config.yaml
n_layer: 9
d_model: 256
n_head: 4
n_kv_head: 4
head_dim: 64
d_mlp: 1024
vocab_size: 8609
activation: "tanh_gelu"
norm: "layernorm"
norm_place: "pre"
norm_eps: 1e-05
positions: "learned"
qk_norm: false
attn_scale: 0.125
bias: "none"
tie_embeddings: true
parallel_block: false
init: "normal"
init_std_qkv: 0.02
init_std_o: 0.0047
init_std_up: 0.02
init_std_down: 0.0047
optimizer: "muon_variant"
lr: 0.006
lr_mult_o: 1.5
beta1: 0.93
lr_head: 0.00496
grad_clip: 2.0
warmup_steps: 200
schedule: "cos"
final_lr_fraction: 0.03
batch_tokens: 16384
seq_len: 1024
doc_mask: true
train_tokens: 176600000
steps: 10779
dataset: "wikipedia_en"
Each number is 128 + 32 x the weight over its row's rms, rounded and kept within 0 to 255. Layers, rows and columns count from 0. Numbers have three digits each. The size before them is the row's rms in percent of the matrix's.

# layer 3 attention key, 256x256, rms 0.0618, rows 242-255, columns 128-191
073:124131114194190167088144137108174060172073116074078117123148097086142089152092135158103162117134126125133159179179129118105134081107167099061154074135099182183145200145126097150098129152163137
080:151125140109153124075091099124157165073120109125146092141142155097145075069130073095161109186145146121150169121101156170123111179093143138154115107137136169155101100173120163123141107139102087
074:163133126157130143093142090138061143148106157094125082163119129049137155075142142078102104119088137129116174065120138153098119162150174076123149093177154115167204131146108141145155160124129137
083:121166159163179146145154159139123074135089123186135127119134062111191092184143167165113120118135116128122166221080065126096107159132181183147083149140168133101124104098108098154163136054125157
077:126104167173133163115144174132167111132159103109145137105126119133138113058029162172097139091107068061115159135130081078049200105152095222128101114122132134157140160177138098143192131109150182
079:118091148112126152091115136121161113158170109145130179133125075130151118126150173153125113088052129132070132138148166106101108160135102150152095125139077106232115179129150143076201094104137139
070:125126128183139146172148158084101087113114093152211150108152151198140130126156144112140121174140127075119122123161150065157126132117097117174133108135094061104131108139137147162126101072166119
083:158208127149130149093093138147137108129120177148135136132124140130090074148110158158101160067163140098119124159166094095103121143116110171176127175146194124155113131092147197115099109145126135
074:044112098144165140125153112167114130087109080141211156134179163154166103108105142062150143095102110094200146075127113106146126104132091193145110175093099062128149121133129161149129092150129126
079:101162157115179127138156118174120154156134089111082099123182160126118104160124120091106118201131113158152103151167178125034106131081166202148126152170131121142184168090163125067093155158128160
078:100090106127125079150152140110086170116157124106222162120112151131141156093089110177161137130121124090136165081095130151116197162121123151118172103130162143129145111098138148130146133136142084
093:112065219133099098117120163109114204071115128084161084109118151143135146089212142144152142146072127051145163079110162176199185130114134114086124126095148159138060143088085162159097111196115135
083:139185090103124074137123133134141139123059110110190145104120135159071143097135066137064160142173182216133180168053175127115126164144131092193178110064109126133145130169107071095164153102108080
079:163151111144139167130096116156091121156124150142105099178138128136129138119063170122075192176116133090145078175196134154157101183100099156117102127139162106111167138115143185138091062164161170
# layer 3 attention query, 256x256, rms 0.0693, rows 243-255, columns 128-191
081:125131146127053103105156097085084180133117183128108205104148163155091074118107141149067143135108081154143173164076117123192154131139135109162170134110188121113113096098074180115166129086100184
078:111169138165165086103128118149067146119112111127101179107208121138167103171076167146113109119158143089106161176126150088158158140079149157152114072130112150144091141134152097067136079127108149
083:110097127186124148085080107081219111117120124128132068131094087125162146121112117156109054091118129112112120133098185114132123126160058039099123160140120141138121070104126136121174167139111159
078:139162117151144130146080112108122132116131155086124148149136133164123110140135098121093109171195191186150093152098120121150165163113083123104083108144106098170150057100143098145086117125085076
077:102109110107127137127130156157109101099064079171166066188119133104165155191153107139107102131147141141144187161124110109126128142183151177139149053107135166112155109164113110147119126123151135
079:184131086069092192138137099094120124134143143150149190085142062137135121129147144145137158075144162176135077147147174161108160069140141106140151128154103162100148109160133107098134091110071083
083:075206106128154096137155151097185094143185125162125147126103137143142138133104108163034113144154080175112089181148144082083127145125135110149119128139077140120137136094091114197188216101176182
075:191142119084108153119101112123163163126129123122111129090140116059071113112116170165082145099113076158118177197104088127156129109168122097122172185170106152160137149077204134120191101143074105
087:146170131144160136145062102095141119114121128211111169156109094099130114124106134147169130104137087142097149144135123096136137116116103096123163109112123112085055065069153104108123128116138145
076:098114095094125127093140127178148149169107179076070053153142120143117106099157205105111080110072125135109109137172157102152107117070198062119138129138138097119125149137178127154105152156129090
094:135090125141094089073110167195111198135119146124127098087210143162084094152141154139091143137113080129146151171209132114143098139097106124180109129165129066140143112161177155135149037160095139
087:129120155109173117140136130113112126102135157159084087016164099098171095116129126086159116145108041124151115074122075090119154098073154170125084147172203117099119123090126120112092174149114146
077:087160148129117074164105134105144060105108155130165122135177100118100131086118106121122099100160117143134099224102052133081079117134115141141108096165164103150134197135096145118181163102154142
# layer 3 attention value, 256x256, rms 0.0767, rows 192-228, columns 128-191
094:076138098150173143072090160116187117093119136144110107173144089121123182102142126148112137152106138172055090167140059142162160104136148148099151145112121128080161112125091180119087116126074143
122:123103070136120058123157087148198084120135134120169143133108117134099117097153125088183162128140115126125097159120089164098132105177139152176106089149089125126095111172161104116175161125110142
112:225129178128119188139094084149142165127155086122174140113119104192065108148103122163099110118133221126124124140124130152107138121132118118143110113124158093152121116151148119112151094130122124
090:125142135111105081044129157119099127100120151109081134126153135145171098118166172152121125151113163121124147070057151085064120115126075133097099072118178108107173127174118130109108095112148056
088:116087139131108132095169098155130125128133096188077118198127100093140133156072156174136106108066161138128150120061134153127116117125138123105117063148151118137115124143122094125113119134164130
083:060146152099137128136129206079163166136137096138113167130141127103150137153137119089066147158127113129150070116155146130176128131154095140123090134145115198133150138135132106122125148142109128
105:124103140090149117135192176143142096154173143152103122124063128172091122120121115156161140125149195117113153141126109141162176127136149127117121156127172072108111140109113154201130145083133109
104:132141151148115109170121114158148129063102176099152127126109080080097157100160116088162126138133177117108130143096128143117145145111128159117130109170100161125098100171092146116129175218112108
109:164167172150089123144145159075154074145112129102149146099099094111172149080171122141137113157114145182112135146144186132103174134090178161119137142185187090104089117109110167129103139072158140
111:179108119196131170122091109073108125181116086184171075155187101129149144076129143112185139090162105174181121181137144125154152102102103103147165167148113090109127143094122151126122117096113139
105:140163165136111132125058169149114136135185159133143178098132106073135147156166112133084140139110096147098153099184085093065123130127123102133165085116115131093149080141146154087122081111090071
101:094113162134129095145099081156102154114105116100096089106106187087076135191118141103161204146121143087182115187099177090128092141141119062157106119127109169147110120132132079137120113211116117
114:110132122235158084124130120024142099147124145179100092114191111126100067108128168161102154129105197158139176155154116128130193134104154144138103100119169094060209153138171160134104141103106132
100:076091050097148144093115174164185131155128047146113163167117166193128105111117054071118084136126178076063127106090128088130165123101150134136157163119096131118119102186122119125191110135135109
100:105129082091091091099125125142146129126135121124094135186115125116079107145158161126192121125192046148137157095100131111136130089125164093089143135153114144139069145101092116105135135164146141
107:127087152142097135099081100150136117112123124164158098057162141098123114127109111155154123120146176153078205185113125127142182120112125187151119136187113101047126124096084115168131034114104103
105:157124134157126053117079114137160125148136123132125146151132143163122125141109114046168076121133128148120185129113166090118176102079141078151115138152135088090108150146109174126120115159111138
104:099109125082149102124118131092162137198079092142112104146169163141125100140126098122128123093191074106152121116140166125130142099095143136147087171142137200101145122136106118130088135123118161
113:135161137075144128095098090113105130158174118141161142145133115077121194154141108137118148133134094136118104097105152103131113110118155134133117095119138156139094093085073179073205132134154091
090:157155129123126148117145116098088164079164108122160139103138161119107118152151133121086154161131020099110123058169129080087082120108128136138154105099108148123137127106087091132219102100159158
116:177071147045090148102134142197135120081144113106131135099186112120153195130071078144172136129132119130132081157090158130151115105142093148070119185127111101123086127067110066138160077121157098
097:072095096144127136097170107089114154161133130126190115071148174096172139131113097157113107116093082127127072120093108156177094102200140122148100124134126088095158128081127079146067112112146144
116:136142132118150124181154101177126086093140141113139103113111177152046140132138092113124159159124118160133087106156055173149158114145099096149108081173081160125095135160135102163110151170174134
107:122083111155139176102162089122111083116119106095204111135137180142073167061135133145146175111089127126121102129098083139146146142123151158113152109175120061115089170169084136105176127140151130
117:188113149113088113166109146101133076178154160122110133127190190123174120108140131119117111096141138121125138170141081119154129121084133104144118144151148111140141123159121097112096122157139099
106:133119043123179125091172114131121105148141119095090102199095144130189158123079173128134177119154071182130068109070080169118065110117094117115123141083113075105145161108218092163131118133107086
116:117115150164162134134168151137174124128121125150131117160079132173098140117114049164089133121099108188062149118147122143197132188142136139097136119121093102128140143115115142163124120099154153
109:133130197135151173072111085202146146096127122142162133127130085075147172124089120159138155076060103134119037130100091163169122157158108124106121116192131159130133083083128080117126116137141102
103:109127128086138067154179127089148073186192163126073200096102146166196149113155127110109104130159169123066138145052153109125144137106125133084196162160118173100110146150164182118118132105136116
094:142127132081123077168139154183123108096195181104162065091138183161152168099153122108151128102101171147085114125150080069143123154159119140188136118186148111143152118060083096136128113115156103
093:118154184148097101135078156106102220153149107157148160112180097100125111136112121106117085154103138129138174099079161072148097122132149100133101105138111130158141172178155128140087137185166168
111:104062074122196229110088129180135183171139125141089137175106113123086103179120131122133113083135121136094154134193075153174043148178112148147123108103128108087124079119088096098088108102135153
100:137179159120126113153063141074144166112139085159176149199192154170128127115057076130136088110178070123117152119130157117123126108122094107092144133134153098132089149152119130143123074098119140
093:093114120132128146099111137154123167162149051081179126140094092180101147169068081091118140182153137130104138116160100132131067153110146113088127166151063104079109151093143137150119073135131164
106:134105136189082147101072144155143124114171121123153156089128175102138099108154122119085165139106124107126088151101127142147158141163144119101120123189121170164128111141098099152204126136156142
104:157141127157126122144100143054102042159095161113151077156162170174144123081086157118192116113158133193121112200117165171127171113078143207099099167120140060125120157127130176116144145097132135
098:144164131106167123149168095077142118176121197136075082130151141147116081093122117104118090186172156155155157097118160126138166105091131132180105154084162144124213177138195128110087131116062177
# layer 3 attention output (transposed), 256x256, rms 0.101, rows 192-227, columns 128-191
091:128117194074112148176126067147145136125110162101138152085116123141084091199108145140131133154154096089166143101091152115122129140160158131126118082148090134112157194177116100091142095157179125
115:127176145066133178143148191106135125089126137096093123162139128156121120100144079139082156066161141141152133095133134108117093152152128103103152128140134120132179135195151141135099119092159119
105:079147137119122132099157141085111104130129149086131190150126121066111128124150101120173102113118152130125092146160123147192118128147161062130154120129084139148109134171139161139089168074124131
084:135083135151139088184130100153119103176130101143131128169114147094087161123103093114133116138144121134107118180157141189182133157076132140182111160121100153135090156080079174143118148154083147
077:153161099136132068176101146111090137117165178126166123127144160188118180126119124087125135104133135113100139137129121108076158096122131124157116132101125126084093084104156152185135080121062070
081:157140097176149151111143036121117180074130110141133050059190161177091085130072113135174157060134132115122181147122151128104153110078102104144108097091167137128115113126135131099104087120107151
099:119161120120099146105129105149088178127110095119143166078204112105142093158141138102148102134121088152132107158086118139133082082110144162164117116153100156143153121105159162114139076123093106
104:077072135103119134114123171092213092110102103118148102172086196125100143153112143180149138103110160140154132100149110137093101140098146112112162145153191123135212159059135075095140121128158108
100:134109138129136125057137097142089110137080106118072164156118120084100144168125096089149094132154135103098122081071096155194114109157104094157097126083086120129124159132115105092114099132128187
104:103145143135190097144137159198134204078137165167148128127082078151087148120131132086099137124103128109126163111137124091114130133192118176127096142141108143148149169153144106125117101100184161
097:102065065147086084098060049154157060157100106137101131129115152157140113100062129086165095139083131102167153148105144163163113176086150166111099136104149156154121150124109162152142146204172161
099:185106115177111088105152152076170141176155101063125125197171103187173172047060105119099122142108108110132154091182078185061166113118140180113132148088175078140111085140160132137178188120167133
106:136128164037115079099136108195066167112140096150145174129123108152107145116128080114116080137141090150148071100136153136150097062118143147091121162157148151172105087130109106118099135199146142
104:155104148135170133149145121083108052088101122099216117110126153101151169150128179191150096125126117194186104190163132189096092115123164051129130092172134212124123097071133189131115129105154094
088:156078111121130122132138172149123158062080140148124120177147184122188113103156101148055116168117190108137115154147116129134159191132091137124122084152128139134137114131195171166162100146133092
101:039137134082128104174131166113111128152134134134089142222085080142109163083122144116196100151106140138168129155121185151116184109152132176135144116108159165229129137087135119112134157128164128
104:189083109131142118132092113165116106097120081125126152190141132090166124128139123175104153117122125101157096110176131136157112137176175098087110097163137155144132055096160150125132099178193115
092:157127135142162115128094122163112159083166102160163098140107144163141138090131172130113107121126110161164148101088118122129154132201099120176155111145141101177107089072193108125170087179138127
119:112095097158140107134144133124169097159073166150133086136146119151178143166133114107139114160103151097149155165171098152116114140150108174120115173147132116063128199150171118178102104112089092
074:133067110143077121101142150137126027192069158149110152100088102082153150144119191148154132140143155172164132157089078168138100180110106110109107152127135153100105179133172156100093147148099134
118:107184122185154174141166149104118113166099156121130150193089135076133130166176187153165159111147191088100175156110091109112167136144163134192139058129082131147157172144116144104107101101078156
092:121164104115206121159136122157122127065168147095133118139117105164089133114123144098117103141166154129127144097133110091135135109101120116125109156093103161109142148135102150105142135171082125
117:110152145080138191081080130131146134153134124132154142153108066106176118097121121184108153125173123068139129096119196085141121174117127173133125151102181090139156135109080151162140160150125103
095:162158148062161145121116191179152180127152128131081107143072106115185127183174140174117140174147160091146141091127138135140129119173076173105119140121233109160171126118158083140135195079080141
126:105167133094177127092126161143088172107096083178128174165043114115092092063151132149107083123149131182117055081168136137139124148164098118144107134161094146169109188065102162136146089122164127
104:176190207113137121126183160122106197133120187117161113075111129115122111145115132126083089121133097138106164148152101121158180102101146137138162134143107121146122134150090104136118124144168176
113:111168156066101127127072097169103148139110151167127141108132107080110105153164166157216144160112146120144107137081163130136151123133153136174129095131098149095124116149143117086124068124081106
112:135122073151083112157060131065175118113136135089135082139086209149130118170145181123146129134114134068135206135122091085068164084105131179124156126102193107093116175188119110100178137137114148
097:117140160166175142118071125114118189083138094065170086121152176054125137146107135114159097153124099158117156140146128153133095149147165126154142043142146113118157094070107169066129059154148107
090:124143114142058158073141137129068104169103109150118204159092141033137133106153166113169109131132121116079128176076146167068153099111149119108136152125139156154073189146126150093154163112119139
078:152093079133122131105196081103129104096134081119089150152141133189086126142111131128118156092102154132148107112185115141075139123099154124104121144079117165068074061097118134123118120098053054
105:141169082166095127182122106135130115152147177146169141097107144162130159139103195116119101182112112138149100180075154055067194082128158100121131102133098126140118156181193162169164132107086093
095:128061130153189158108095129152152100123109114100088154110076097103096084178143181132129182124064137137147128114123106124198121170170145176133069111113124145103152090084154179112126078154155124
087:159169163124107129066169068129109134159092181096145123121131174102148106132121191191131154129105139085172113095103129132183176108129136118145115113109153123128153091190139133140109131131139141
107:149097112117144141134164092119123162123118110105078138118098054114157101150089109130143133105129137140108155126125131120044151132083118099045130077100169105152135168147127121129135169096054152
090:142167164090185177114154150145133207103117108196086114102136073095129109154181106157115100095143106096112096092144103129147074073195111094127133138169137119181102098141182091176102099123116167